{"num_hidden_layers": 13, "hidden_size": 128, "num_attention_heads": 8, "num_key_value_heads": 8, "head_dim": 32, "intermediate_size": 768, "vocab_size": 4096, "hidden_act": "squared_relu", "norm": "layernorm", "norm_place": "pre", "norm_eps": 1e-06, "positions": "rope", "rope_theta": 455000.0, "rope_fraction": 1.0, "qk_norm": true, "attn_scale": 0.343, "bias": "none", "tie_word_embeddings": false, "parallel_block": false, "extras": ["local attention windows", "shifted keys", "gated attention", "exclusive self-attention", "value embeddings", "hashed n-gram embeddings", "an embedding shortcut", "learned residual scales", "skips across layers", "capped logits"], "init": "normal", "init_std_qkv": 0.032, "init_std_o": 0.0, "init_std_up": 0.032, "init_std_down": 0.0, "optimizer": "muon_variant", "learning_rate": 0.0113, "lr_mult_o": 1.5, "lr_mult_down": 3.0, "beta1": 0.95, "lr_head": 0.0117, "warmup_steps": 0, "schedule": "wsd", "decay_fraction": 0.663, "decay_shape": "linear", "final_lr_fraction": 0.02, "batch_tokens": [8192, 16384, 24576], "max_seq_len": 384, "doc_mask": true, "train_tokens": 271100000, "max_steps": 17226, "dataset": "wikipedia_en"}
Each number is 128 + 24 x the weight over its row's rms, rounded and kept within 0 to 255. Layers, rows and columns count from 0. Numbers have three digits each. The size before them is the row's rms in percent of the matrix's.

# layer 10 attention query, 256x128, rms 0.465, rows 167-191, columns 0-127
104:132127125103129116114136123132124096110127147149115146131157118146105115132163174150120115109091092097112084130111207140145081088107103161164128125114118111124111137095150115104131076120111099125127130161098165097113111109159138159149085186064122128131112140123146095161158122108128129112093112149128091134104091115134107114137152116110127142111118078160167139144145130108145135115112
112:093150126139134113129132150085071139157126127087143157089089177118133113108128132110131128116148152143102160150157144137119143090154132111132163119081155151114109126164107166122101173114129126110118083125141142138148128131098093149079140097112149125145136119113141134126170109113180129139149102117136092190159142139148135126148112085121176131125123101108154104133136151108181143125096
113:115144097130125149117144121163143120125127162105129151117140131155137112113141165151134118112140114151119151143129153167206122118123119150133132158119118118136130129113157115110166106165151117116132173174144154089099115097156144168137106152100143135156128170118151115120144129084145140150146126158160098161139077122159087168155098076125119172145130083146149087139136169087135119147124
125:160144161128124114114166104201114114096128147171092148123122081130153114150148126131115117109149101118103103097126123131156155140082130126180114138134125120115127120132122126072133120159117103148115138114149148102129065112120128114162122159054101121148100132131122160138113124117120151146087146085170135130108116091107155130099105092075110140111144099132104123135152153129111111145116
114:123108123140139125124119178116142115093107137102128134141099112123123137126123127132130121124115105114077112147085181118159157101152088123115158108109112074129143156119132139143108119126093092126115094138117160135136127104163106161093109150138099167108114134136078128145088102144087131078120074124143138139141145148136141131119194136099154096140142081120170137108154113146170166117162
132:126092109132126153158151143085084129116107131135114085139125106128125144145108134127137132161110124104122129150106127086157115108103125146118090090102114140138174160155138147092122141130094129080141112092128099133146109131112108116134131182112107125159146134092115123131102120213141148142093117116110121104102127131135116157128165145119173139143124126158160128106135095116206184121149
123:108137100178108149131132153113127127140103118157134152125142135141120121103151151140130166116072128115086145162109149099129104106143110070116141099152120126145143119101129149079144148081142126082140131105111070125119136104139088086104124155062154111160090149105145137108132136125140117144142125139120123118091144079148130118126140159116153124095126109126115112175097137097150103125069
115:084160123105104150118135125117110104132139143102164123123135174141132103116137126110095103120122171178171123163123088112100106113140136102100102149138109137165128116152152109114100108132097156134080171154104137143110106101123121084155144083152135134093147084112109119130132133153130097126118139167147101071109129097152076099133114107142095137148124136093084117100105093145130098123121
122:143119102127115130107103146129134126133121134131145156084102113104140080152121149071126173157117164145173143125169085114148126117083150120107124080072157176139137127129104144099137165127117134127150111132106095124160177081145151092095109145157174155129111137151146134132145165124129116160119141096112135158122143129144108147151163107135149153137130118146119133165144126109140174090108
085:135133113111130105111119137083112158100100107114118158182160151150134144154143116131140126121144143133139132148156123152109162126104111090145077168142127121118143127135120126159117099145140174131121147120085110129107145096128133128134147096122094138119132117129065123118128157103149195102116157158061128100131160136115130117139056120116114081155129132118099103096111108122121081118086
089:166094164126114099127120081106125171116104133143128125172131132106149129096153150116115158095115105137166163105147171125163148163140137110085104121168115177126118110088126162148144193143141156126132157161146163129118148161144152108117120145114137122157143158155118148091128168163126112143172130134155150083122155142118163140097091134133107130138123146113109124139125128109104089162146
089:118104132139132149155151129158115112114125136133174115129119123136145136152137149075091158094118114155093096119119148126143117123108139146089108110144133123175141104123129096121102139173078108107113148151147115126142151111152118106143133118111158094092109121166158140149131096148169138184120122086118114084115115165140129075146115090130111156095156094125113103105082105085176151117112
090:112177138145118137148065122132111160125113101162174150145116106105083094130118076102116156122076098116119132109133161111153139080112103132164135093110145147118164152118147102122088052115096133113116092161110111103129196126126114111137114148090137105124120117143124117142119154097138123091118117160097083092128118113127132136152138122126136138121137119109117128121116166138142157126138
097:143120121129150161116168098142102150108156137101180120145094160124138128107128102145115160155124169132174121159094126147151116140121116125136140129119135133157142095167153113132127144175125107146126160172094101134114108120142137135161136117135145140100103137125110132103129141112115093169086209132146114116150119093134126121140164110113113116182085138104059121118120102110072130117143
096:135147096151176115136126108144105119160098127156116139098132100129158160136131143102158119156101194128135160149158118175159127104145118087125119135100110137126170151126192151129119112134123088118151103160127133133138148171125137144103145124113148201110137101128127143153120132159145089120116141143096110140126212116154131142126130100097140106142132103103125135117122133076149140153130
092:096117161111135151097119143102114169120116127131138131127114110163121127086134133132126172147074147103139121149176152117108136133091131155117133101171123115153118091129170106135104129085148116114084148119134137167128147121117155102142115117140115126113130138142160123157141124087184089132172109124122143080141130132177095164172120110162101147101144090090128081113146107118168106113116
097:132090105080142131126125093088089102109102119169137084135165141159126156132117097131143062140113113129156109137124114131137134102120133114108107124167105117116171141120116137155119150157112135123120111158136141121099074157153093128121137129156074094108120101104128099096089106150090151118121090130145098145137152116097126152134086111152105077102119121088132103136120137108135140169091
080:109134125154140111139158109116176095133122109159140123162154140111122153118122154162131144104134112127087117140092172152119120120134144105139133090124116122125149129096151110176092110108097098108178139100117120139110104127164106189136121164074111126128125150097152136081116141110109154170127127137153143176098146148110152141133117197089129129154101142157134148131112163101145126163156
093:122112116102112164150141148143128122130135143113136140093100119082171133116113169138150155136093178117154145086126117151116187108096158148159109140113133118155119119153114122120112132119135152094086148127169082166118151088114130119181120136142125159139153135101158142101147139107105128144127144093108135143111103125151135107149187106143152147109105111181120072152186130133126138124123
097:115127148103122129120147166131108127156136111139144138126122144180137150133139164092113112155176137164146132156103116158109121135195098138164154120150122091182122126180122135142141110226135148130119149149136119147134129169124064147143128121153114149107150147114181143134144116184153120143154124139108118161106128128138167116121146120160135099148142130134097145116116133125128107138108
089:109135130109186178141132117178125112129135142142156145097081094132113118084136127138142173168116150145129155108098119128106141147151163167133131075095093091139160133157160151098150153124141142166144123181124166131161113149140118159110161116122136154134127155138099139149116113145119127138143129133096141146147157133134173075118107115106176086116142093137115109127141135138141089151129
091:131121105100090073118122093082136174109133099114170157114124106095165086101125149138126157155134104132139110131127166103084133143118117150159103114122179151108123158127162192117151147126099136136161135113093101107117174116124160131090111154131125154157124168128130148126134139139145104143100114108102145152117105117156115136141113096139157105095117142123146102147153149070140155144114
094:139136161136134172161166092110100153088105116188127104156154087109067139140131141126118127105119135153119137144118162120116140095107136141113101123163132116128132125164125109155108139078183152158128091128160117122114179136169137108148154131108131146141125113114104105105112116119111153117111135102129147091106160176122092149134150155133098133129115136122130132076126078145091111084131
101:110137126113144180128116139133110127108134079115141092086106156133127102139123133120125102113116105143086134128117134128115088130105113100134145107099113104124142117127054176117147124116095142147166138089083149110113125114141098137109137122097153108124123088121139147152135101129140081120150141156090069123116075191115115138177125168141156173104136128140150115132109098087136130107128
092:119190106128140168156108150164146150147118107114168102161141157136082079091099100129078107145126121188090144122155147114100115129097115148112151178128103119115136124073150112157136125132128124125110123157182136090119158137148099078140161119115132125140114132112136138172121117131120112146114127167104135139132121167123109135131118147149104132094136132141142116118066147097155132119119
# layer 10 attention key, 256x128, rms 0.478, rows 167-191, columns 0-127
105:111112156115121147136179158157124161126090104160129150193169152135138130141111160102135089124107102083170161106132135089096150145121132110129169109131121137130146147111151089156152098148168135118127144153135139136160158098121158134139133185102159154117133116145121104143137111090127110110109096174148156121126124086123086085104138132136125131172157161121135163134143104129143145118153
092:131148131162118087118104117123134130128131141042109208098108168109137128178146119138108158119148136119150136138126144154125144095107149111120107155153156129161157116139131146096107094127112123125129070145144120131146136142118126085136108125157126120091131144092090139077152151132147114121137126102099116089117102077143153121139156094074115145174130159123131135113148152151126136124140
125:109087129126148170132137151139162086133122124105096116174161116115141134112122121128120112134130128126104130142116100125114133125144088086087195153114075095106151139129110076112152081149149126066118129167110164081148138122148122178118105144120112139127080101129129104156108093124116119097140117120116131101135140098120109114085110145114101132151152094136134132104093097095096116127147
099:129131150112119137168122137136128110106137141093150134123135195112140074116107114128129117102157150135168130137121144143152202157112121084088176143140131145151129139118071111101145104160096140113126128133095140142114095103116106171147136144121093151097162103129126161102142133119160126148088133122098119111147135108136158082062141106114114110152156099127097143125146141149108138121092
107:143146139187117110131114109103135122139121169113121128106143117118123104131122106165119110138121144100145109146140129146218156144143110107129130101140137142089116144147136140165138172127098133119115101131151127167120099132108125114076142099135158135139164156110118164119188152130157139195134155093123143137117161166084156135151133136146162122091091170120114135115157172143126134117142
110:093112115150108131140156084120102133169128117149125119118112060119144096143126141136130114168116106113099182143107154106110106079122126170151123150135142116130127111091135158114112134100164116120147122106082148148125141116131146112111160129101122108100125162145126119177089133170195128098130082144112130154099142116142118166139121133089171170119110128152139123126125095113164124149168
134:153125128180118132130092197114151148140101137161114127141141066100108182124112119116109168133119129139137173162148168087126144141102132102110148077122080140144168156135182093143133158150137090103118166103126138101133153113172140115123140125126163131156102125147115136164094132112134112117098130151098164137140142107107109147103116107098148114127112112120137114136117150128164136104135
147:141146129136135152168128137145126110106112120093185128140142140155168163131137114123060148140140124071150141145097116147148120153132160140114137113110078149150160160128126122150154137143117124097125159182155109161131138176154167148130120101162130087101159124117145123163124104118123123077130153144096123114157095132110115130107143133152150121135146126137111098115124118122157177057145
138:078146114155109108106059117112141109121114137121127150170121146093100123152102068117103187133118111097142130156133142127094142125125108124085117141062129106120140089115141126123124154136174125106119150172131139116150127148153153110110128116164111128100171113113100139131101135101130149097117101110138143134134169136093159101144117114156176088123116138105093093129141149082110124113134
101:120131128100111170117113140114148164148113097112096125163158087163156122120108103142118146136152116137155101149143105086092112164115133106146179107114089160097143113114124107107144176137140159104136133131157165110108130183120157110136124182138124085094141172114108157126137113118176144144174116146131132107132134171119166095142148162137133127149138138158131099135092140105157116122159
099:107103109148102144142123147128174102156169140101096108126108093174149138144138130121136157121119169103175121083154103130132150141118176107108118151125118115128107127120109103135153173150171138148153093092126139187108127149118148140142113159134118124190154179140120165113106136138190157166140125085142155138147148128128133171123127124110147152141138119134089144165152129129134104141113
113:098134131123101148159124127103163061167107131150130132140149085179137123152141131134106097131097070102106105152145079135152106152125118146118163128131129134148154167135100108136153138156131147108143103121131136074100132175142105124135147146124132117140134141124107094115115100119136157117158105156107140104130127165110164062113068142136126112144130124093122137123114133073149126094093
096:137144127131099132118115112168162129096137103167173135174143116071137132138116112111101141124100122111082141134125107138121138128103103146150125065121088095046146134107124102169106161100153099103116080107106062095113126128135140119114126135125138088153136154155109121170125135120107140141130099122122104121144131161122125124097099138152181123116116144102102134146111120112140157107143
106:100107168143083154109126146110118123125125143151112109143137126152165147119121130095127136133136114170062136124103137143175120121128145135124147129109123134141146122100096125152121123126116099116158136173155184117138092186138145129103123187185156086127146174103136119158119111143148116104127103137103104123190088168103114152135103180134116132132151126145136128105136120089132150098143
099:117142139097149102140115108188133139141148140103101147082127164122092090186139127118073096148114111136167154147084100154157171127128147129145097118116142137120124122152128141122137144136142137130155098118088101134135158126127136132094155109135124130182128123133148121141120154086168143148136152106087161180152135124114116134114124106093112167122156077087141148102086126138115092111142
088:138127115115154135097155170109126174101130172133138175130130133122133111107132156147116123164099168107140117157155140090160195151111134133124165107141147136123147097111092161099129168126155133140110135147086157124103101129143092128120123156106147081135076100095150136091116198144116104137147164134139146120098137120143104127133152122146096138142116151129119119117119104147068155121142
082:186129152140148169120121118135104107117117141139099193135139105165131171198136169141134097156101125111145119158144131128123099162110088098125128145110143133148183105127137092100130134135112157105123108115134147121168166124176137144121129171131114151093102120138151124114087112087095118129138138155129117142181141140106123160151090124124143121145121137122142102138147071117119137119092
098:115116176106133114141146112176148114152162142114100093086123112098131111115157144136204129106110149109130138110127093122088107149130111152081098135127121123089102152103143121070126144113151161135093132118147145122109131125075133121119106103091130107147119140101120157105147121088099163140176156125113160151082127119125115103119093121130130148095121107138176162132138125143170104147127
105:100150172153133165150155098144125109118131132143150076104123134146163153111117142102103108181152125154071111121093130141171129110137119166131158122094084129145132120096136148123121155171099132129121106136152125099089158170115057148122167123100111101172140140135118086137127086158104134107156108109124118074124085122125129114116158126102110138122133124125134158097117119140107130142135
105:102132124093113121105118093117082104132153169141117165118089097165148167093119123130155159106177103206154142093147147121107134122119095132127186133132095160145160115135125163115084118113097142145108112161143156144139121117160134129135134134138109116171138091154100154136135150145139121125155146133160130106122148102142169098144099144087131092142140117129104131118156116121105085126099
091:136114136148116102145086082202125146109144104123108138119124143123157142144119125110125076110129118080187146138111087135118108089149115127108136084144102115140151140121128098119133116137132148151099116155098117092143134103096158156123170113139153120120088101124066112135151159110116082107132175169139100099128161124115090128125116167124157163122134150132107116137091121134129097133146
108:140128152149121162150104114119117188114152130125137159091120121125141080118134159111130082113176111149071141155128139159120139150146111102087124108112081140099143097101135142125102153168106115105143105088149143098117170162168111153135136175125097125118197120139173130116116149166142142124110149144128142163116135122139107143125116153134126143094117145135122187115122117171138124150127
100:110145152142129109108165113136155093096147093127096182105111157122110090114145181159218142137147147120136112094142116093116111133140140125119101127123168146120127119145169135101148113122139115170096085082153168170139125142117119116156094121125135143122105091160128163135131165112146104111117119116133110124145130097140134140154126090155123118128089122138107100183163133137131102137132
086:164147166118115131169121150171106113180150124130153134105169105171139135108106140104097127150162097148143116113158102165105104138162139134140111131153134146121084111125116150115132136178159127078114132137100143163127119161126132135154173135124131139139163111134160144157090097107142104102119130108108172194128149097149118129173141076111147129109137100117108111142116104107145151112097
089:129138157094113145150114089100127062166106155144113151168118155091107171115109143159162143139131115122159153092091133158095122153163128130113172164119141119120096140148151140129127127158183112132135112122155136142118124097129113118160161162155143132136142157108109121169172109129096180104165129127165118123158134143109111104086105143156144172122129099131153121138129120142099091130128
# layer 10 attention value, 256x128, rms 0.614, rows 160-189, columns 0-127
095:098127076097087133115114085103098106123136166113178115141145126163150136167124144131160102151121116117123128120148107069141153133107120134094136131110115119102151141106127125130155151140122112123131153150144123119065107135115084113149131138159125121097127173143162136126101101177114146111095122100121110121101178102118134119145118168080164154118133092084141137151156135120164084131089
079:114164115141194087121103145161134170143121138158105128134142081142144111126138132141142107077136133142170111171152176096123162110146132137133123155170169147159107137131126148136104100123107133199122121101117152101128153115106153142166153113127126109146147110159144142142130135139128105146148116132108102153129102124143156115143112109127123089123137180119065168165099128136136146170119
104:113129080126127130104121127120116136104104106107130151120156116146108166085093095106150191101120145106125131177151172086114079139129096158082117135139123141122146140086121100110076127107125160143114130078119129149127115176126153113162127138138123127103129149114143114162074117112168124145092138160090154156183136097131115114176111140146103118119145135106096114139135129120128141128123
087:108117126102157201130142124064103157130103127073120093119122186128129149079096108117139155144133090126125109121103155131117127174091092150126126151144131123111122135090119144128123102128116150129128149134127112110131128133169143127125114140173096155119157104130144117143149131142090114109123124124116098160130117195115153154135117098140119134080113161120162129121105122096131121180184
095:090143166117115108111123121105148152103139128184123127121118142091103145113118101138075130125127078192091145092146093140115133162124141148114128099117190129146108099127121131131140121114110132151132156106166163146149122156156144125113133145133151110121125126124126129126097179124118157140135143165143109044117091102138103151136143134130109126124117129163056124079098136128118140134136
094:155064127125147092116145119135152118150117097147130108110148083104135160122129139150147113139139082134128105158146192144156103136104150126098144108164169165136095151077133138146084147105093128172137114105093134128146131123088141130130170096118162135120131135122169122131151117107147131138130150111146105135130096126148093096112101086080099144090096133137144134120145079137112146152116
109:133108099151137145168130151106126100148143146127175122087078121120107108130140105139137114093109140122123121101119093147107121123164086156131135107141120164122135116124165122127130112163136138137192136168107102122174135145166121168166102107151110124132159083134118162131146098134116112134134112089156139162116110124069141086108137130089127110109131105130136096083070140129178151134133
098:151137117096102136145102162145117090138121146126118127110108110117131066116085168124135148128122118113081111143149142153120068134148120151120119114136079153148110155069173151149124151146156126126143105151110117091128160082156128126147127115147121131174134134132151142134151105079081132119139200133119111125120083137130126126090147144119119125117100108116188103122106154150130151159130
079:129090132141126133102162138098110129099152132123117123163082140147148098184134097084144164124124180088164124179153095134134090146170135121143162100092149099135123132105119109088140121133133106150117107145136142124153135133154123115123124103144111135146095136136125103104108132109184150147117151116164158128091130117123076075129120109148146125140147142164125138104160130142146143080075
090:145100130081133125155128145106089097114155120133092133130121128111109101135101116121111148130129095111100178098145095161085137117095136121183136137159130094148145111115159136125146109129137100096107130085119118137143117140114099139128113121133139083113145129149135110169089164127094139109174115126105155071094101127106174130098141126121145108154178142115088106099118096079161099119137
083:147148120133130108101150188091105155105156090159121134132107098125102135151146131076148125074164153113127158125108107115134146138154135114116110127110170164140139088114153132120109129088147104091129110165107103083133087168129121150116143135109148134114152157109148154101135102117141078133116085135173162160130081125137103131122132081145106138094143105175126119112107122137136114111099
092:122144154121153114112156114143105131155100138136131131143101146178135136180166130131124157135152157138115157147095117121118140157130167117117102086124158100123138142105136113106085150116161145144120147068144113088082179148147124127113146122127142126112130150131088114139133114089176142161093167154131100092109122128162100108137099122091159128174131137134113107102146096133134144061097
086:151119151181155152127122111123179140109084112102110120152121142101155160126121081125116119111161099126097113142166144125158124165104136140082127159092109140155150115150140103145156111126132151120138173123164148108135129157172152114143100131128133152156183098119100129099123123120157133090099128114088136138150109127129129119139118119097137149117147193137154104180093122132109103106178
096:094183108098138088138097120098162126156119149136123144120117131075140153114110149124131096059131101140123096090124138148151107116130112127134142141141099135135158139164139132153155127130111107106134093167143127131151116135098114153110132129153119139133175126116108130111160125141083102153100141118131085150148073145124160074119147165110104117161156120157168142164073148126167124131147
079:122115178098138092129133117147115113088113121085131170161145127120111088135146115123143119119151161092116099130103118120151119123116170144120110070162144089119121162197092121138165164140135110126113125085098083128087117119122155099121113110120140106156133135177098136123098157141102129133132110110132127154124165150110138174089123110121142135119172110102156149104100132133150148117171
085:123156123134087141109139083111124153125159154155088096134121092177153115076136116173138135138108118176127109142131159146145105106072117144106118128158123168139129113104087133110137069123123137158149089123096155135130125113125122156116128106095109113091112102130121070128125130116163125135101121129128131114114097135091109156131181156124120087161139121107093113135104145183136143145105
088:094130072132118141152132090156111126201130109109133106085137155107106084130149125144128107147150077108097165120094099113103149120141108070118133139149150159116149129116176104103118119145142129122149086109160125124153144125116114112089122136132150148113134166119144117111180140135089143160155159175140127143129133130159090129127099076125123111114123122127148112175160110150112128133151
097:145122155084135150147145146166125153198103122184122129148137142123083084144147126137103098154120178113114140105115059165132109110119145100150176113162152113121119116153107138114135140121165116100107119122119112101094132134129146114130127104108144122118098166155085138106083153139140117134165126127167127117105120106164130159170098112124156116137174145131147096144147128162104126124115
087:132127093105181138109105127119158084102143125107120119099157104168130129138154146137084154132139136091160145146142145058092121157131172084127152131168141121141160142146194078122117141111141145111129102123111092114119122152129116104130113116152138088118136125130119152169104158154136144153108132137130129149108111104112125141107092077123116148156127142132089120086170151104124085113114
101:114131127180120105119137144174117117117139137106116136190100091164134146086137100108121165182123176128170156132121124133131142121121126113156112163097123102119116117109130152085106139091116141094129157175126139108081148121149127122105116123082118114147117145151142172159088126118164145114141088164136154125113130113161109139118125108138141158137136152145087133075137131103087148084139
100:122129103146130147094133081121110168130100178137109100106147094150128146156121089102136102079154167122115127135116145139120114119161115129086125120124131146156141129120148125143114121141121106135161107139132127112129134128114128139203112141095114097087143131123105164081168155091180122132106148181161158116137125094107116114187123166140126110135140133140110137107120165139118181081126
093:172107134087130147098154102136152157142115122170103143099091112123108135121140138106097109109106170140166151110098116143125147118133119109146147162120152127134101148131133099162130169145175153123152129132061121176109150131092136173140124120131143071102128121113151153125111105150091176154139128127116149124118095109100114128103137106165149128135087159184101152133162129128118142096098
085:083122121131137180141131161113070130144105121125197155169112120114159139144128136130134120130145097140113135145142105105118100120130126128105138098136125140128121128150138143143121104117098079127136080142115141122159103126208144131135105122120106118143126169136117107162149139122108115143148124105104138137091156148145092100100113089127135148128144166117121190166111109076120075080137
091:111106131175106135134139138086110156116108117094133092120138141125159154105156086139081092134117109138100071165091152123109190101095141147159100123152113154125088133132128076135112163137142132137140133110141143114122150126093134142123157093105121117117156121146130138149122145113154099132149111109132114159144125147120080093128106116124140190114107143130128150116177142078126104133182
099:120118157143125122140127117092138118144130147128133068146084146116120095134114116105115123140115097105141138157118126104123133148140146125064104131119111116139062148083142095164131115109092178128103116147123099098151132106130099116117084143102130103074196150121133152117148109131129147105136170143172168140116103127132104125129114112133096140120105130170070157165152147152116132153146
087:133123159136120102115148171124145142125163134134119148126093051137126109153158129138112083123141145147170102136167136114137108135153123115142109126114136148115120132123141108149107126100115139098114082107097092141052136174078111132129135116104103069153112145150158129140128127104177150134153076142130156162112086141163115078137121101145145132166147151154117124117140146141125124120115
083:164146132113118129121112103161140114130135066171142142137104154138134129130132147100136136105097133140108110120092101112148155107106097115130125109118166117131091134156149162166201105151120108125154148137124123059153125120123122125075092094134178150134099098123095093101103145134111115101165168132134107127073097113112101167158133098161124132126117149148119109124129098135108116142149
107:140129109123081107089117110133164141069138137197090136119155104124138137159135153133171108137114145137137134128147162142144134179149125152107147101067119112073118065112130134136152133129073135148114135084122166123151093157132130137141114169100083120143154101107154108110094136118132186135162106126133122121140129162118114120139149124137114116128099135132089133151121119147111125114118
071:087110124130111106108145131103122141126144073181083121130154094105126114103119141094099152120148121150093116131113119095060088096165128140113148088128140114110104082087125131085118124122105100137128117116112154102158114115149115111133116135119103158135123085135086111097135126084145118136130153127132099115161101139120128091129135122121135122118069089169088146125155135098131100114084
085:140148168120119092133104097115130087146133136174092119121116127118131113123083136137139093111130080142137089111144135127138115163104185151098131119147170146126111162127097157123140103128110122154128153101118115120141165101097157178124141078136083149117130123108174136120124150119139178151136171107118120097117108140148084146146161114077123093128115152109108159136143121165117139172102
# layer 10 attention output (transposed), 256x128, rms 0.343, rows 160-188, columns 0-127
104:145148127113089135090150113127103150067146107125157134128150122139118163117103105110140134162131151181164155140105119157087178113096100114114073124132112141156120181152116147154116111120119106143147116103176126135135125163114144173146131115149114106103099088104135141122129163101092143122079157137095113126126119153163132130156144126134136094171162114140089121146138087124112137106099
071:136100127104098134086147113128168144104135124123103128093124106112145104158156148135111130128166162140115135113114091104098112178150167116100171134135126170136054118151105160097130133145145107134136158114118120111179130130120081107103107134159168110187142142084142140103066127133132152150154121120135146146140096118114130097089171126130107149126116128146137108138158141157107163129123
106:132130173120153102123175113122112135119114104139106155184197110081151105108130109128118119087107145166158097135142161117163144165145174121091142103163124129127106158143133149151150157131114109107118111122130090150123135136112145134077115122150134115175108126105113175100103130134119127116123178120146132081154118104078121095129152116117132128149114140145128105122120073148135150091143
098:156123156156102127146102091148102139142123129127098137156097135108190126164164115122130106107124088166134110153123105091105176135149101116160132154110104150079103148099123156114154129166126178124112141098114110087139152114139125122103165096145126139119154127146109131114137121114111101149084134127133113140127107194102147127114070156143144084142106174137148142144153119137126100161115
124:116136161153142164163142124140152144118139136122161142114113157135146016146091139125183127132110135168139101168110101129127140106120160126112122109120123101151113156150154158146104146135160137108111120122113112127151127093152151114079109102108122125160095117130161127129116114147099130146115125105097113156101157100096110119148125137121104122148118078081165100150135142130121129184115
103:142153092121129134091135114080143167112117100118130140102075099097143118166152145115166123124142136132124137149126121127142119112125125171104153111113145169152092103149137135149152136133114135111112127115133115102168154103093127120171103113138168158190108148046136119070139113098166134113108127121148110138157101120120132117126161091107125115125137126149180124112178170148118115122135
100:110112149135119130119156104128171121124161123153105112135111122167151101125114148123151085122130129113142116102089132100121147146142144135139123102111144103130107134118115095131145140141189088152148177108169125128121164189127142116176129183097078110114137114139156145124128129131087128133096133115124156084152145127119130104072124185097087103169108095155104115144130117136165119105133
114:157200141103140132091136142091163136123109136107147144154134125120111119107126133132112112080120099142111125119128168115131104150120185149124095114160121152122133116106175184141131145101129124100129108099131055108142144115109126125188126158153115116081137101141133131116165133106161162128114159141090142116136117099149131117088124157090164129139096112130097123131123139141171084129138
082:102163099138077116138110170087114144120130107145157151124110154142087167164155117092097154146103119141119124132116124129106097112143121074171118133126135132136192112116140132144103111138120117133145124115134158170138155139150133089121129110139164092108112096116198153145147118120148114124131134127108128109102156069130098146179127138169137129151153090135117153125101141148119089085134
083:145167115125109148131130161097141109132110142122147118173144149141125151139136147114122074125108119124136149178155102177110122116156139123130132110155098077154120112145116093152100143143114145124115080133109162152112102115182114153213143122115116138124133105157134151084075107112105109132116091101137136129117116079127137105165120152165122095104101140137111151132128146104162163137112
109:075107152180109126117145142114130131177119108137151123115118140082114074126130135095082124149136103124131108161179083139145130131128081125171137117160101163105129172135156107112136128114184126145128094159090127130124120150134117118107117090162142114140114126147072118118132143141120138147122130118096155131142152057164142137116110147138152139138143157107095179135130168121118131131121
092:108146141146072141137094165115152117109121170109115097096159059131127104124137128097158112127126118099116156144154112117140110152131160119122150172071098176146121123125152146091112127155095122082124123109109130128142125149148140084134120180106142090156080152131123122116101149142148082109128129137134183149134166147148122123127124076123117149141151111130104148137169124144133132114097
092:102096145126121128134129146141090146124160083099073086113124121179135090151112119115143143117147130095101129141146137123169133134139115119151103131135094177119073107147139152147161103143128085114118132135148138112106086143129149153120107155197078119146155099107158130109097134147136135120131113097108143124106124125078159122151169119162103121111143156082136163128158163137137143146147
084:159063152121117092111122110133164095119120133114106150125152134117084142148159144150113103126097104106091154097106146139167163146151130094128136131117163135103104137120110186100133127128135129117140083139131165102136133142098126151142123145098129119140108116138122124152151109088110166084136131132147133121138137083129110149129112116134117130165148131173132144140171125160062076161188
083:134147102126118156137178118085161092102149105139173106151110135128153153122113130089123107129140100167096081110094151142090111183156127113113115121165125150152175126097116108150096077123125137120133167129134150128132148162152133148164178130103105125109110107118109085120136121144161153137134153119106115138127123122121167129161111133117088113163163100101104158111088097127143125147096
098:130090127172130126147146156101124099115139134166145137083119118144184147125126138125132140129139119128111124146154106103107129155100065127144167148143125095184138108113127101123081112096065155097177093114148146152144114118146141146163128136140148127093137128144123132156117147137131111127143177114124093121113130104119125135123134117095150154150147119138119117187100140050149143084126
090:169117146103123124145137148147140145099170137162097116103130151096127160121144136090170098120153121162131137125132095117092154143096120090119170104131129089146110137125084174114139166104131101122126136092141067059134141103115091107164109114112153139168145133123095174131137158127130160147168135096114138116135157100153109128109128147122122118122150142155148123146136117148109074160130
118:112143101147115100138157110150122076120126147137109117121093137147116158145179121142132147148110112122193120123148130145123120134125185111109142129122154077172115105181102152093132163103127126134135104123110063134143120139143160136072136135152115131145096113125087106106101143139123169159117142129121094139130067093119112148100106103085144149137155160157133138153137118152111160120133
104:120128109160106134104094136108136127125146144131115129109133141118101133137134128128139141141147166094157132118090121121153146136159164114129109108094128130153136138132090165141110140148159129099123157107111082153096121105141127170131135114105143097109150170112072111122179100153158118123136172083155136134135157055132116187114106140153195072115147129111125109118107109120169133113110
097:087136118112097173157114110114136096142109168101134127140117137160106162090113144111113145156136176129146137177150163126125169108111148109103098118099140155177180089110088101115072122096090128136101124137142156104143123127117121082135121120161180118103143062123108154134150107158118128134138138124117123118151090172156122111159128139132125125147148095132118149100118127131148151132131
105:132154160133147161156100111092133076102098119140152124142156150126126130134146130117111103111130142103097180118159142154089137120101119111123132141148171159102132112163143116132134137110147153142115154127145122114087106116155151139120140183095126110111157081129122172175115109156156121169130127114146119128147113074112098085090133128118141140138148123062147141119094143156130144091072
108:132169083125126121131113132115133137088144107112125110140092114139116163141145123072154124132171104117137099100130136156185138115114128108148100144155169111100099151138111130097108149101072113136125135185158127118122116135116128131084147120122146150116096126167099144122157107147122139113168121091121111133140152036148103140150135132136166169139126142144115140139176129145141166099131
100:118113112182092136124124120152134126178154116090153070133134147118165106154160132164128142075130106132154139099144105132119089125123123134139142132118116175118115114128117163166103191120097139112115125137100128099148118146138147132135173136062123140109147119138096130128140082146113126151170160140130106163156121106128124109118120146118112138103127093178135063111150103117136126131171
101:110116121115112129127081107095115140116150134097114133130130126116089115143132146136126135108129154133124187140185181121102111148128115157101133112105138156113070144117099134131147121103141077136114134106111120116127143106162119128112132129126107123061200162103071128155098125114124150148106129125115118141126120182172118155104146097121127167183133151140139097123143148135163136166142
121:146136131139109115128138106136100146106092115114147176065127142173144083099108136113159184143075150160089155095146119131115143152144119138126133145123111118106156102110160151142100173166102095210111112117127150130098128115138127112142164115151138129141122140149093092113138124116146113164100121161106113124095163079098131149138114136125142109145142120124124114095159133134121128105160
076:171126128103150110143077111143106130112150120093090147153143110133141133143166147113140178087108134112126132106161110137144128149147083112109116149143134164077096124167118144146126119157164128112089134137157120138114077129146174144127160089133156132127049130126089131146130112114141109119105141118130139104146183101097122085120115132117153177131114155080130118122158118149138141117145
082:147082106153131076106152186146115117125111118130109145097108092117118118116123176118117149145168092131118112169121109127140137111134140127150119159113171132115149099162101156084150093110153141122127142115111085124122148117139113114144126162119115075143138153141144129108088122120123176144121138135145121157091133181161148080104197118143130108126107106187126115125109147127107155139126
100:139090112155123167151096105075131152094156099103142123069122068095168112127106121170145140120072095124114114124128127139151158165114118134146117164113122102090133157089168125149141148127137152120122113173100146128114117122132155135133124129101112116124109134150153123120092091141130096094133116129147138156165114151127131129146140151126147140109107144129156104093171130087165188150126
076:145113099156094124090096139130118115098122127143085122138097111134150121090121145145136165143134072185139133156121136085123160112131128135122136101085145121121155125105143146127131124120102131134165121102133121110150170116095118147076122165113135137161118183097115136135102114120161122120123108128124155117132128030161144134108159120137128143114130115163138145103150179133128158186138